config.yaml
n_layer: 17
d_model: 256
n_head: 8
n_kv_head: 8
head_dim: 32
d_mlp: 1024
vocab_size: 8192
activation: "gelu"
norm: "layernorm"
norm_place: "pre"
norm_eps: 1e-06
positions: "rope"
rope_base: 54100.0
rope_fraction: 0.25
qk_norm: false
attn_scale: 0.177
bias: "all"
tie_embeddings: false
parallel_block: true
init: "orth"
init_std_qkv: 0.0455
init_std_o: 0.0078
init_std_up: 0.0455
init_std_down: 0.0078
init_out_by_depth: true
optimizer: "soap_variant"
lr: 0.00618
beta1: 0.95
beta2: 0.98
weight_decay: 0.035
lr_head: 0.00941
grad_clip: 0.5
warmup_steps: 200
schedule: "wsd"
decay_fraction: 0.784
decay_shape: "sqrt"
final_lr_fraction: 0.02
batch_tokens: 262144
seq_len: 512
doc_mask: true
train_tokens: 610000000
steps: 2327
dataset: "wikipedia_en"
Each number is 50 + 15 x the weight over its row's rms, rounded and kept within 0 to 99. Layers, rows and columns count from 0. The size before them is the row's rms in percent of the matrix's.

# up: layer 8 MLP up, 1024x256, rms 0.142, rows 211-237, columns 128-255
# down: layer 8 MLP down (transposed), 1024x256, rms 0.13, rows 211-237, columns 128-255
up211 105:65 76 62 78 38 74 28 46 57 99 40 56 46 16 63 59 53 54 54 54 47 73 69 32 76 56 31 61 45 45 42 45 26 42 43 46 49 57 75 34 52 52 66 49 64 65 48 44 59 23 64 64 41 83 57 53 70 45 44 26 50 66 31 42 43 51 59 64 46 89 66 50 53 51 52 52 70 57 37 58 77 72 39 66 57 63 52 70 31 46 61 41 48 70 55 28 66 50 47 31 66 75 26 55 96 43 62 51 52 46 54 38 49 22 45 68 40 58 43 67 54 40 54 61 72 38 49 50
down211 104:62 48 58 35 63 36 42 38 42 31 49 57 23 60 48 36 50 41 59 63 26 65 20 75 43 42 33 53 43 67 46 55 58 47 64 51 62 44 45 60 65 55 43 54 68 26 30 43 57 48 76 48 74 45 25 49 54 69 52 73 64 48 42 37 41 51 43 48 50 62 40 61 57 46 48 58 64 67 52 37 54 60 28 59 63 70 56 66 84 35 44 39 23 52 70 59 41 33 51 42 40 23 65 65 25 53 48 71 45 50 14 36 59 47 57 37 45 56 41 45 28 56 63 45 30 53 58 43
up212 098:54 47 46 64 53 64 23 50 60 57 47 30 50 59 48 32 87 67 35 43 47 53 76 70 45 46 47 46 52 32 27 58 54 39 38 53 68 51 64 47 36 49 47 57 41 41 56 69 35 62 54 51 45 39 61 50 41 35 62 75 57 43 41 43 30 33 75 52 62 39 56 32 38 63 59 53 33 49 53 75 54 32 57 44 25 52 67 19 80 53 41 56 42 38 29 51 45 50 73 51 58 84 69 40 53 66 57 29 42 36 35 46 51 35 30 59 39 61 45 70 44 23 53 65 34 34 51 47
down212 100:50 55 61 51 53 47 43 26 61 39 59 33 36 52 67 83 32 25 57 80 38 62 38 30 51 32 41 28 51 63 67 50 40 62 64 55 49 34 72 36 64 30 53 43 57 48 31 64 63 45 64 25 58 72 45 58 67 54 42 50 58 59 61 56 44 47 64 70 48 46 66 83 59 21 35 34 60 51 33 39 34 75 31 53 40 44 30 49 34 45 52 71 87 74 62 37 51 43 41 40 73 62 52 68 30 46 33 54 59 46 58 84 25 72 30 41 77 30 56 49 39 30 54 26 58 53 68 80
up213 098:75 72 48 42 28 61 42 76 47 54 59 55 36 48 16 37 38 36 51 40 75 50 34 13 58 58 53 51 52 47 50 48 51 83 64 42 59 42 79 39 54 35 48 52 46 43 39 67 51 39 54 68 62 71 38 66 50 57 51 38 44 74 50 36 34 39 34 61 57 60 42 36 24 34 44 31 69 33 43 25 43 56 56 62 62 58 30 61 39 60 37 56 34 12 33 41 34 52 41 56 38 68 58 57 44 56 49 54 52 83 36 50 67 30 66 50 31 35 50 52 36 63 62 58 40 57 15 69
down213 099:47 56 72 62 54 42 71 31 63 55 47 66 48 50 69 42 29 43 51 41 47 31 41 53 32 66 50 65 73 52 19 63 51 51 54 49 67 50 62 76 49 58 65 61 76 44 42 29 52 66 67 40 43 40 32 69 44 53 59 68 39 58 28 48 68 83 50 60 71 35 71 45 43 33 66 63 59 47 38 16 74 09 44 55 91 71 50 64 73 40 51 70 52 44 23 32 46 36 46 48 46 34 45 38 36 40 54 47 42 56 50 71 30 70 48 50 50 52 54 82 33 02 52 58 44 69 42 20
up214 101:42 50 30 59 80 34 41 61 31 55 14 60 51 40 22 31 28 37 41 83 64 36 66 60 48 61 67 33 46 39 34 64 30 16 31 57 57 44 37 63 33 40 72 56 53 52 50 34 45 61 36 59 70 66 65 73 03 48 75 38 51 49 41 85 51 68 44 62 47 49 59 42 54 39 78 61 40 59 57 47 42 67 47 26 59 32 58 23 46 72 31 27 41 58 40 44 57 23 38 17 50 41 49 15 45 58 69 40 42 67 46 45 67 69 55 50 61 69 43 28 54 56 31 47 37 65 37 48
down214 097:39 26 45 54 53 61 39 50 41 45 65 47 41 30 53 58 46 68 31 57 85 31 64 62 68 62 78 75 41 55 47 58 82 61 33 36 45 51 75 51 49 71 54 79 48 42 67 70 41 43 42 58 21 62 45 51 36 53 51 22 68 56 39 49 52 56 29 66 56 40 42 60 61 40 58 48 35 25 49 41 62 42 66 80 53 79 48 51 38 66 27 66 59 53 66 65 40 70 38 44 70 67 67 76 53 47 46 43 56 39 55 47 67 37 31 82 35 37 63 29 60 42 44 58 74 29 45 56
up215 105:50 32 24 62 66 58 50 34 43 27 54 64 58 74 73 53 52 75 47 67 49 49 45 50 78 58 37 31 38 59 68 52 52 64 52 55 41 33 50 32 40 69 61 49 57 39 27 45 10 45 51 57 29 53 34 58 53 45 36 58 30 21 51 32 51 63 32 77 33 58 56 90 21 49 59 44 61 48 49 70 77 70 46 60 45 25 57 60 47 54 55 62 53 54 53 52 34 41 39 40 70 47 54 68 61 59 54 47 53 78 53 58 35 51 38 96 34 46 71 45 43 65 84 69 42 25 38 35
down215 098:55 79 35 49 54 63 34 42 51 51 56 13 70 61 87 37 34 60 47 57 53 43 60 40 41 88 48 69 47 42 33 59 35 27 53 73 37 41 36 73 75 66 69 74 33 65 35 13 47 34 87 60 75 33 39 39 36 63 61 52 73 34 34 66 63 56 49 48 74 65 30 66 40 53 38 61 60 40 70 24 30 77 71 59 68 37 29 48 44 43 66 57 48 48 66 36 51 36 62 55 62 53 37 43 45 22 64 70 58 35 80 61 58 66 39 56 42 67 41 46 48 36 00 33 47 55 52 46
up216 083:64 56 66 57 61 44 35 58 45 45 76 43 24 13 72 53 30 27 36 50 25 32 22 32 72 57 40 47 68 52 37 49 38 39 70 68 60 70 54 39 44 53 50 58 56 51 51 35 54 65 50 33 50 36 72 39 59 59 46 69 50 66 42 54 56 41 37 60 54 54 37 65 58 59 67 67 71 52 70 57 36 11 67 23 41 64 35 65 77 72 46 68 53 03 51 45 27 61 39 50 60 67 41 61 50 33 31 63 76 13 27 58 43 79 23 99 30 40 75 45 60 51 65 47 45 46 35 60
down216 081:47 40 50 58 25 44 48 33 34 67 65 52 86 72 69 13 39 70 79 50 53 60 60 59 31 13 76 63 65 57 45 46 45 53 86 53 48 51 53 71 72 60 61 48 23 38 47 29 53 39 58 54 54 36 52 40 33 81 59 60 53 33 62 62 56 57 65 57 25 54 50 48 48 62 64 44 45 44 41 43 78 45 52 35 44 53 60 53 64 48 61 44 63 41 55 26 76 47 33 51 36 62 31 34 29 68 38 66 54 57 50 35 76 71 75 35 59 53 28 31 40 92 70 39 42 52 29 56
up217 101:55 46 71 56 58 82 45 61 43 16 55 42 60 43 35 62 49 47 46 56 77 62 56 38 67 52 51 29 34 54 64 73 48 50 61 35 44 13 33 79 52 48 29 40 51 69 62 51 75 56 41 38 60 26 45 53 50 77 41 42 40 51 42 40 27 74 49 63 36 57 43 54 55 72 44 39 53 59 73 30 48 52 31 23 60 65 23 50 77 75 20 75 34 62 48 45 48 54 54 58 58 58 60 38 60 33 57 33 58 34 49 58 56 48 49 65 42 35 35 35 34 45 39 49 73 36 43 31
down217 104:42 76 45 33 59 17 47 69 57 45 49 33 35 60 37 38 41 65 14 54 60 60 54 55 46 55 38 51 62 59 34 64 64 44 45 47 59 71 73 57 46 33 38 44 69 26 55 33 48 64 38 51 48 15 30 51 67 74 55 33 52 34 48 34 43 34 38 44 60 50 52 59 30 67 27 62 57 46 57 35 86 51 67 58 48 45 49 41 15 66 64 41 41 37 28 86 43 45 43 56 44 11 62 30 34 58 36 66 67 59 40 22 43 65 22 67 44 49 87 42 41 19 45 43 48 43 57 61
up218 098:45 41 60 54 38 67 64 40 57 65 63 40 34 70 37 39 56 41 63 70 82 51 51 70 71 69 39 58 33 66 64 23 62 63 19 29 44 59 30 69 43 40 48 43 32 63 53 46 44 40 43 65 44 43 69 38 45 31 50 36 55 36 26 46 45 68 49 43 49 61 41 46 54 61 77 43 59 62 46 75 63 42 45 51 56 41 64 54 70 53 24 35 62 62 71 55 26 38 62 39 59 50 54 86 34 44 66 61 73 52 53 49 23 50 39 62 54 47 21 39 49 58 49 60 41 38 47 20
down218 098:81 40 43 43 93 39 41 49 49 48 52 69 46 52 43 58 45 46 36 59 61 42 26 29 49 33 72 73 51 31 30 55 48 47 64 62 40 58 73 70 69 70 56 43 71 44 59 59 53 67 79 46 16 35 65 24 23 34 47 46 57 68 66 83 65 63 58 55 41 49 67 53 51 57 48 78 42 15 46 34 32 57 36 45 75 47 66 43 61 47 71 51 68 35 46 75 75 49 65 66 37 55 49 45 36 58 36 45 58 50 41 42 41 63 58 65 32 69 43 60 24 38 46 74 65 55 59 49
up219 107:42 99 65 64 43 25 41 53 58 57 32 56 40 82 40 49 60 42 57 28 35 46 46 67 50 52 62 55 59 22 40 36 53 64 24 70 51 41 30 44 48 64 46 34 41 44 38 33 78 20 61 34 64 58 76 19 61 09 34 82 52 61 64 49 52 64 52 50 34 52 66 60 61 32 41 58 50 63 72 60 22 47 75 67 37 37 36 53 36 61 56 50 60 62 28 36 48 53 47 59 72 53 35 37 41 28 42 57 79 32 40 50 47 69 26 45 43 69 59 56 19 49 56 45 72 43 27 58
down219 110:73 52 47 46 51 63 21 59 24 53 72 56 46 94 35 28 57 55 79 41 36 54 50 64 49 54 57 40 41 43 58 42 46 64 65 64 43 17 60 56 56 57 70 40 51 70 50 44 57 54 70 33 32 19 46 28 55 50 60 40 38 32 61 61 62 62 56 43 73 61 53 43 28 24 15 67 68 70 64 41 44 51 86 64 42 49 61 04 42 45 74 57 47 52 35 47 43 51 64 59 53 65 62 54 53 48 50 80 33 35 35 31 63 67 52 60 55 50 69 63 63 44 52 32 28 45 11 45
up220 095:56 64 42 36 76 67 41 46 61 51 35 71 27 47 54 61 50 82 61 47 76 52 45 35 55 49 45 74 58 79 67 47 57 69 69 70 15 44 66 41 48 46 26 46 56 59 57 49 62 61 80 24 49 44 43 28 56 51 31 46 38 47 42 24 31 64 66 62 50 72 21 70 66 47 57 57 64 71 40 55 35 31 64 43 30 54 82 70 43 50 28 51 39 50 48 44 37 69 61 63 35 46 17 50 60 42 52 55 28 59 36 35 42 38 39 29 75 20 47 47 49 41 56 43 65 68 58 20
down220 099:47 57 66 46 38 27 35 39 74 55 28 19 40 65 46 14 65 59 54 27 38 41 31 73 47 20 61 58 41 44 74 46 40 42 28 41 41 67 64 52 30 32 68 59 13 47 30 51 36 32 52 24 54 63 62 52 54 50 35 61 47 56 27 58 53 32 34 62 31 50 68 51 43 37 49 51 47 54 58 25 56 47 39 47 28 20 40 63 34 37 48 43 56 25 59 45 49 53 50 37 53 50 43 41 40 47 53 71 77 09 52 44 38 54 28 61 42 19 43 54 39 69 30 53 28 50 69 79
up221 098:47 23 47 56 27 20 61 49 42 43 19 27 42 45 62 75 55 78 35 70 32 72 37 41 52 26 53 55 48 67 64 47 57 28 47 53 68 34 65 47 41 35 67 22 70 40 52 71 54 47 68 58 39 30 41 41 84 52 70 46 37 24 45 44 49 44 15 27 29 58 18 44 51 27 72 35 62 40 36 54 41 47 31 53 55 37 52 58 64 37 27 41 72 55 27 12 36 48 54 60 54 27 53 71 58 65 45 59 42 56 33 66 50 52 53 35 35 58 52 40 18 58 43 35 52 50 66 46
down221 099:67 61 76 42 40 59 58 34 44 61 31 76 60 51 37 48 46 54 69 51 70 66 28 56 53 46 37 76 20 64 27 40 38 56 58 47 47 78 43 33 51 32 40 49 42 30 38 58 40 40 42 62 44 71 58 45 49 33 53 36 48 67 66 29 68 50 60 75 73 58 53 47 62 42 51 28 49 43 40 61 64 47 37 34 44 32 35 36 71 35 76 35 53 50 34 47 44 53 69 51 45 66 50 62 41 44 60 78 41 40 53 36 50 82 53 63 31 37 45 21 41 36 40 19 49 49 48 51
up222 110:75 85 26 39 48 72 53 50 49 61 37 69 47 52 69 75 32 45 50 31 48 57 36 44 94 55 34 79 58 36 64 45 66 63 45 28 62 27 86 58 51 50 42 34 33 53 55 85 42 29 43 61 57 42 48 48 61 35 71 39 29 63 65 57 62 30 64 46 31 43 76 36 45 67 53 58 34 66 47 66 61 68 48 28 62 53 51 34 50 60 66 55 30 47 43 22 14 30 69 42 66 16 41 47 71 53 67 46 40 15 48 37 40 27 54 44 40 63 24 35 57 41 57 50 51 43 73 55
down222 104:62 74 67 64 35 63 68 84 43 83 57 61 56 46 54 53 43 53 41 51 28 69 81 49 28 45 28 75 34 47 40 63 20 58 67 41 37 53 55 22 43 31 34 46 16 54 54 51 41 65 67 39 44 58 53 38 46 37 35 62 53 45 55 71 68 62 49 89 67 26 73 51 42 45 58 61 36 15 50 38 44 85 49 74 42 34 45 63 49 64 19 37 44 46 67 64 41 43 50 44 60 50 63 43 37 54 73 40 25 59 30 36 54 48 45 44 70 54 69 73 40 63 31 44 64 48 22 54
up223 086:57 52 56 61 75 48 66 66 65 54 24 50 60 50 84 37 57 39 60 40 57 42 30 30 60 63 57 08 68 61 21 50 77 45 74 80 70 32 49 52 57 43 40 34 35 46 54 35 56 42 55 58 61 45 54 41 57 66 72 47 72 26 83 47 04 59 71 46 22 64 65 36 46 29 42 79 69 51 76 32 74 77 34 70 56 44 58 43 47 69 39 28 44 34 60 48 29 70 36 72 44 41 43 52 77 68 48 27 59 53 69 54 34 76 41 49 62 49 55 70 23 45 70 61 35 28 64 83
down223 094:18 45 51 40 50 41 78 48 72 44 38 52 62 41 78 43 45 60 35 52 53 54 50 48 43 72 50 32 49 57 61 50 58 61 57 49 52 53 42 66 45 60 43 46 39 57 70 31 56 64 34 27 50 45 68 62 61 39 55 52 48 54 48 77 17 53 60 03 53 66 42 56 49 54 69 51 29 51 57 47 25 66 64 45 52 69 43 42 52 34 30 30 42 50 61 65 50 56 45 58 49 69 24 25 64 38 74 40 44 50 31 47 37 39 57 57 43 79 41 61 65 65 39 36 41 23 47 79
up224 102:37 54 39 46 27 37 66 42 50 68 41 45 91 37 65 45 59 54 44 59 44 76 79 50 57 21 52 40 57 18 74 35 49 44 58 37 29 36 42 26 46 64 21 56 40 62 55 39 63 65 52 47 37 57 68 74 60 42 33 40 58 52 60 32 76 42 80 70 55 60 50 03 54 56 62 60 34 76 53 49 33 58 46 41 22 63 50 58 53 58 39 50 41 61 55 63 41 65 54 50 74 32 70 15 59 43 78 35 52 27 79 71 39 49 44 36 68 48 29 41 55 48 49 42 50 72 38 65
down224 101:33 59 70 71 54 35 40 78 29 32 56 26 43 51 41 45 52 41 58 59 73 52 33 77 65 50 66 43 47 70 51 57 55 45 60 58 35 53 48 53 82 17 40 59 50 64 42 43 46 21 54 61 67 57 46 41 65 46 67 70 39 57 46 36 49 46 34 33 31 54 47 70 49 45 58 50 58 26 63 83 55 70 75 65 41 46 67 66 59 61 52 79 41 48 64 50 61 20 51 51 18 56 47 54 31 35 52 35 32 39 32 28 53 17 58 56 53 40 46 31 35 23 66 77 67 56 54 45
up225 101:38 38 28 70 53 83 67 58 49 36 46 60 54 37 44 45 67 64 43 47 57 48 63 23 71 59 57 34 71 24 55 34 38 33 31 62 28 73 67 55 67 20 23 32 58 25 54 58 53 37 44 88 92 59 60 43 34 54 65 60 65 55 46 37 72 54 54 40 33 64 61 27 52 67 61 66 60 64 57 52 63 60 42 24 27 43 63 56 67 29 63 46 34 36 86 86 22 74 61 41 55 59 71 38 31 38 53 53 54 68 68 54 43 77 37 38 37 57 38 37 45 63 56 33 26 35 58 40
down225 105:38 52 61 39 32 31 82 45 44 41 65 84 24 56 52 29 43 29 34 53 42 33 54 46 58 43 79 25 36 48 29 62 62 55 28 44 37 58 37 64 54 50 65 39 65 50 49 47 33 21 15 48 48 63 51 59 43 67 54 37 44 41 48 46 82 53 53 54 53 54 49 40 40 51 66 24 69 54 41 50 46 15 35 74 62 22 52 36 18 58 60 42 62 63 64 45 45 46 71 70 50 49 51 62 86 33 25 53 53 59 42 53 36 63 38 59 38 62 26 73 53 32 71 36 31 71 72 53
up226 093:33 73 50 55 34 52 40 31 48 14 57 55 64 40 39 56 59 45 47 45 68 50 43 34 50 60 29 66 69 45 40 69 63 41 73 55 24 66 56 27 40 15 47 00 78 64 64 46 64 77 73 36 54 56 57 45 26 54 49 63 61 36 38 60 80 71 36 58 61 39 67 50 38 24 57 51 17 37 62 55 34 73 37 46 58 43 48 27 70 55 30 51 42 48 36 53 38 72 48 38 46 47 75 59 56 63 51 61 50 25 56 43 39 55 58 34 38 52 58 56 33 39 62 40 66 42 46 26
down226 095:46 31 52 37 38 67 44 98 57 57 64 54 38 52 86 57 73 71 56 76 47 41 45 54 56 67 64 30 32 56 71 58 53 23 42 69 35 49 45 50 50 39 64 41 28 29 58 18 51 53 34 51 61 35 52 81 54 33 57 68 46 77 51 27 49 70 61 46 32 67 45 54 70 64 27 59 60 29 64 54 58 63 77 61 41 51 45 55 40 40 59 46 78 69 80 42 45 67 48 54 41 27 53 55 16 34 82 57 50 74 66 60 49 71 43 46 49 53 38 41 61 60 68 29 33 38 46 35
up227 107:54 40 52 38 37 49 53 40 59 67 58 53 62 70 60 24 37 41 52 30 69 34 46 58 66 38 88 48 67 51 64 55 60 69 47 25 62 42 47 59 44 56 12 40 28 47 53 43 56 51 49 61 35 66 67 62 55 28 41 58 53 69 44 64 55 32 33 57 62 23 44 49 45 35 75 49 44 50 33 09 54 32 31 39 55 41 38 65 52 76 68 52 76 59 60 63 33 33 47 65 61 35 96 47 43 30 59 65 49 29 45 44 63 05 45 49 38 48 54 58 45 52 36 57 12 39 26 62
down227 095:20 44 62 52 37 64 26 32 55 49 70 29 60 34 64 48 50 56 50 57 43 55 53 40 64 56 23 52 41 75 65 62 60 70 44 49 61 61 35 23 37 52 57 71 74 53 52 44 54 32 56 39 61 59 42 55 64 86 57 60 69 58 38 38 43 44 58 31 27 51 58 64 22 61 45 72 46 37 67 46 34 56 36 62 69 33 78 82 54 44 43 52 52 53 36 42 23 43 57 57 50 28 35 41 58 40 49 12 35 27 50 53 50 66 47 54 42 24 37 41 59 65 56 44 60 56 54 27
up228 103:53 35 68 45 49 59 49 55 44 61 57 49 66 39 21 53 66 07 62 37 48 74 50 24 39 78 66 63 48 46 51 70 47 59 19 50 31 60 51 62 55 72 39 50 38 49 48 23 60 64 36 64 53 55 44 55 55 49 29 63 25 50 42 35 68 40 40 65 42 53 57 71 38 78 53 46 35 31 59 44 28 42 37 21 21 50 46 32 59 30 50 62 52 73 78 66 50 49 37 46 39 50 71 41 43 15 35 13 48 65 29 55 80 45 57 49 29 34 38 67 41 48 46 68 54 62 69 63
down228 100:69 48 63 34 39 40 57 38 48 26 39 54 32 30 55 54 67 52 66 55 36 22 40 65 75 56 46 61 33 86 39 49 67 32 68 28 45 34 52 48 39 38 67 53 61 20 56 66 48 42 31 52 38 40 59 33 14 31 64 46 40 51 49 58 36 45 57 43 61 37 61 40 65 36 52 49 38 39 50 68 93 63 39 46 29 42 27 33 47 66 50 55 37 29 38 48 51 52 38 40 63 40 50 52 50 71 33 60 55 46 58 40 30 76 64 31 65 62 47 34 52 57 37 48 35 62 43 58
up229 090:46 53 43 56 58 55 77 29 51 51 45 54 48 21 57 35 21 47 25 47 74 72 43 42 36 61 47 53 47 58 69 68 81 40 65 61 42 32 61 51 12 49 32 47 46 48 61 35 37 71 60 61 41 54 51 29 52 53 34 39 36 50 69 16 63 41 35 58 53 49 57 45 61 56 70 55 40 11 51 23 49 65 63 50 66 29 47 63 44 63 36 51 55 38 39 60 24 57 59 52 33 63 36 53 37 61 44 62 39 38 38 60 59 45 67 62 49 26 55 21 29 36 65 44 56 73 51 16
down229 081:29 38 42 57 53 65 52 49 58 50 73 43 57 50 61 70 58 31 61 36 32 49 63 64 38 60 99 32 39 58 44 47 54 57 52 49 30 54 19 51 47 48 71 74 58 58 32 62 59 73 50 42 47 53 54 49 68 17 49 53 41 71 36 63 68 51 41 50 40 60 47 44 50 54 65 59 39 43 49 69 79 48 57 35 55 61 38 33 63 49 76 48 63 62 81 28 65 40 59 50 66 29 57 26 81 56 37 71 59 41 57 51 50 39 56 61 54 81 55 62 53 71 50 24 24 58 56 79
up230 092:46 56 47 70 34 26 58 46 70 68 28 50 43 45 45 56 43 50 35 49 59 76 60 43 61 64 43 36 51 63 34 37 43 63 47 66 21 40 55 71 49 31 51 38 66 52 39 63 49 47 59 65 60 62 63 55 39 57 36 35 29 78 23 58 43 32 71 54 59 42 60 29 53 52 23 54 40 29 55 47 55 65 60 29 36 74 29 46 39 39 47 48 41 38 74 33 57 42 58 64 52 37 33 26 39 75 66 69 51 74 50 61 43 75 65 48 49 59 49 87 85 45 55 56 67 56 75 46
down230 091:41 58 47 44 34 56 69 60 58 27 60 28 63 60 29 32 44 63 52 54 34 54 55 44 41 47 59 72 69 55 62 57 57 62 59 55 62 31 36 53 33 67 51 53 48 50 40 56 63 48 62 69 70 51 55 62 45 27 25 33 75 51 44 61 38 39 68 32 19 58 60 38 45 49 26 50 43 44 56 53 66 37 79 42 59 53 52 60 54 69 64 35 49 56 56 48 54 49 60 80 47 55 93 46 52 21 07 34 87 73 45 37 81 31 57 62 38 65 43 24 50 65 52 60 33 56 51 39
up231 091:44 70 54 52 73 55 64 59 49 47 28 58 42 60 43 19 59 43 48 37 21 57 60 44 57 51 38 43 35 25 31 57 44 62 39 65 53 78 48 39 28 77 42 40 59 52 78 72 32 45 53 61 27 32 41 37 25 56 63 61 78 59 34 56 62 47 66 42 27 37 31 58 34 47 35 48 39 34 36 49 32 40 53 28 76 68 61 44 39 46 37 35 38 48 44 50 55 33 30 58 50 30 29 40 47 35 76 38 54 44 68 67 45 54 67 49 43 69 49 62 69 53 58 66 73 39 47 43
down231 093:53 50 57 42 56 57 21 48 63 63 74 41 46 78 47 58 34 35 46 56 74 54 53 70 46 53 71 43 62 54 38 52 25 56 46 32 49 49 45 39 68 35 57 76 42 74 39 42 58 44 64 54 60 29 60 52 44 34 43 59 53 42 50 65 31 64 54 31 50 67 61 32 56 53 51 48 48 70 43 61 52 35 58 77 65 42 54 72 44 79 81 55 33 65 51 61 60 48 49 66 53 54 49 48 53 74 15 59 46 50 35 59 41 53 50 82 48 37 36 57 42 80 71 71 41 70 50 44
up232 104:49 56 48 67 54 35 46 59 47 55 79 55 35 40 71 19 69 64 50 75 36 37 83 22 71 42 60 71 49 19 45 51 51 36 49 37 53 40 49 31 71 55 41 70 47 49 80 85 37 57 39 38 64 54 27 34 45 60 46 41 54 46 57 36 63 41 59 56 28 26 53 71 58 80 42 38 48 63 36 50 57 55 25 73 52 48 62 48 37 58 73 67 43 41 30 50 54 54 29 36 50 38 58 39 41 67 41 77 40 53 41 52 54 50 54 74 85 18 59 42 66 48 33 70 70 27 27 61
down232 107:60 59 42 60 42 54 56 62 38 50 34 63 49 34 78 37 43 41 66 67 54 24 79 31 39 45 60 41 31 51 42 51 64 53 60 55 53 53 49 30 35 58 37 59 32 31 65 30 28 74 47 55 42 67 63 30 48 44 55 83 73 57 57 32 42 35 58 46 35 40 86 58 40 38 84 20 44 54 54 18 56 45 42 60 39 55 62 56 50 37 88 56 40 80 30 35 25 44 37 53 62 70 29 72 44 51 37 46 61 52 35 78 59 41 45 57 69 71 51 53 34 33 62 54 60 35 69 64
up233 094:88 33 59 59 51 27 38 57 53 57 40 66 39 58 37 62 24 44 52 30 31 50 43 43 41 68 61 31 61 47 54 33 38 47 69 45 49 46 52 52 50 64 26 64 77 51 13 33 64 54 36 40 41 61 65 42 38 64 55 45 57 62 38 61 55 67 37 62 49 57 47 95 31 41 23 44 57 53 43 73 22 53 71 38 65 39 29 67 58 38 55 51 21 52 23 46 80 61 76 39 78 43 48 44 71 30 52 30 66 64 53 61 59 57 41 55 35 69 63 31 41 37 57 47 46 55 36 43
down233 095:31 32 39 67 42 51 64 40 51 46 46 48 41 46 60 47 44 69 45 41 64 75 60 60 39 70 75 52 46 54 46 57 73 54 29 28 71 44 43 52 52 27 72 50 35 27 40 51 42 38 69 64 53 35 64 70 66 29 33 61 53 51 46 18 77 50 56 69 70 54 33 18 52 65 51 48 41 47 59 53 40 63 71 54 36 35 51 48 70 80 64 53 60 38 71 61 48 36 62 35 54 12 53 52 78 52 39 56 60 37 70 24 31 48 49 56 36 47 60 28 65 47 41 22 31 54 62 76
up234 100:45 68 36 10 60 49 48 47 50 32 26 44 44 38 55 57 44 53 52 61 57 49 50 65 33 74 37 47 53 59 68 83 63 66 40 50 41 75 70 54 61 38 25 62 51 26 34 49 44 47 65 44 35 43 44 61 52 54 52 62 32 47 52 28 60 31 51 36 30 77 51 44 48 41 65 20 55 31 46 63 22 76 62 20 55 55 59 57 61 36 58 69 40 29 63 39 70 18 61 64 78 91 44 28 40 73 51 54 35 53 39 71 48 46 47 61 39 59 30 68 39 43 42 39 36 79 51 41
down234 097:74 44 54 34 39 42 55 14 54 72 54 53 50 63 47 56 52 40 22 34 51 42 41 08 46 72 62 54 49 42 56 37 70 25 47 51 67 13 27 65 33 43 51 32 53 25 62 35 26 36 27 50 28 71 51 64 28 46 53 06 21 57 56 55 30 42 67 39 68 54 37 39 49 48 79 52 31 43 55 34 27 58 71 60 52 47 36 47 34 45 56 20 75 26 42 87 56 46 24 34 75 53 48 55 37 60 46 68 65 16 58 26 60 58 34 41 72 43 46 47 56 47 49 31 49 46 47 62
up235 097:29 54 70 46 54 58 38 30 48 50 24 51 87 58 35 67 55 59 32 63 38 24 52 56 64 52 45 78 45 38 38 56 70 34 56 22 50 49 54 38 08 30 33 40 73 64 49 54 63 49 45 77 39 49 80 78 45 51 43 47 69 56 52 44 68 28 71 50 49 58 67 36 52 56 53 26 48 53 28 70 68 56 35 59 48 72 45 45 49 68 48 33 19 54 41 39 81 58 22 53 54 77 60 35 57 46 44 51 63 53 63 37 48 46 71 41 51 20 29 45 14 41 41 39 62 76 61 47
down235 097:52 56 57 53 73 37 54 40 22 52 50 56 23 38 49 60 32 69 52 73 64 73 68 39 50 31 75 37 55 63 32 49 63 71 56 78 39 37 60 61 51 40 46 54 62 55 75 27 59 47 37 65 21 62 27 56 43 48 34 89 51 44 31 33 44 59 59 42 53 47 47 78 37 90 43 50 54 21 50 54 30 40 86 50 40 86 53 31 58 42 38 41 58 53 47 59 60 53 54 79 34 48 27 72 24 31 46 54 57 47 40 42 39 66 35 52 67 37 37 50 40 45 62 62 45 57 73 34
up236 095:53 66 73 81 56 69 68 52 51 31 49 72 63 68 46 47 35 26 40 21 49 55 33 46 64 36 43 44 64 64 63 18 51 66 38 72 64 32 44 29 52 50 33 50 49 59 77 49 69 52 45 53 60 62 61 42 61 73 17 18 36 67 60 38 64 54 32 28 29 52 46 61 44 65 43 45 60 69 62 49 31 76 31 40 55 48 48 35 72 63 46 21 43 56 29 45 67 41 84 30 78 40 47 47 40 52 64 35 21 50 65 73 32 50 22 55 36 40 70 61 62 32 56 51 31 55 42 51
down236 093:35 35 35 22 59 62 46 34 43 72 44 57 20 38 41 46 48 07 68 46 51 60 56 51 48 33 64 81 51 68 54 50 51 63 72 57 44 50 28 75 55 22 30 25 60 40 67 60 51 38 23 29 29 22 48 36 26 33 22 65 75 59 62 72 49 51 35 44 53 65 76 57 47 47 84 52 59 51 67 60 50 51 62 27 74 52 43 71 70 52 39 38 84 53 47 61 61 25 25 59 56 46 49 37 53 23 34 69 52 36 36 42 56 65 56 30 58 48 37 70 46 49 67 33 70 49 55 47
up237 094:50 33 46 62 40 64 34 48 40 48 56 40 55 57 59 21 24 69 53 45 37 43 57 57 46 08 74 43 49 48 63 59 48 42 56 56 73 34 56 63 49 37 42 52 50 61 49 63 25 53 55 32 42 61 50 56 71 40 43 66 60 54 56 63 29 32 33 64 22 48 46 34 30 61 39 54 43 40 56 19 30 37 58 76 86 52 25 63 41 36 60 28 66 28 31 45 67 45 68 75 53 67 45 36 28 62 26 50 22 66 44 50 53 42 64 46 91 51 63 45 42 54 30 42 63 53 29 19
down237 093:72 73 62 31 48 52 70 50 53 41 53 66 58 60 47 55 47 54 56 69 67 58 39 80 44 41 54 57 25 76 34 55 30 53 44 73 33 64 46 45 33 42 69 50 23 47 21 36 47 50 46 50 25 69 45 31 38 41 43 44 25 70 64 65 56 57 65 51 54 76 71 57 56 25 37 53 51 53 27 56 78 54 18 46 39 29 40 56 57 78 72 41 61 33 61 56 25 38 43 24 45 46 55 48 53 53 53 52 67 36 77 09 46 76 45 58 46 25 50 58 29 49 28 43 61 56 51 54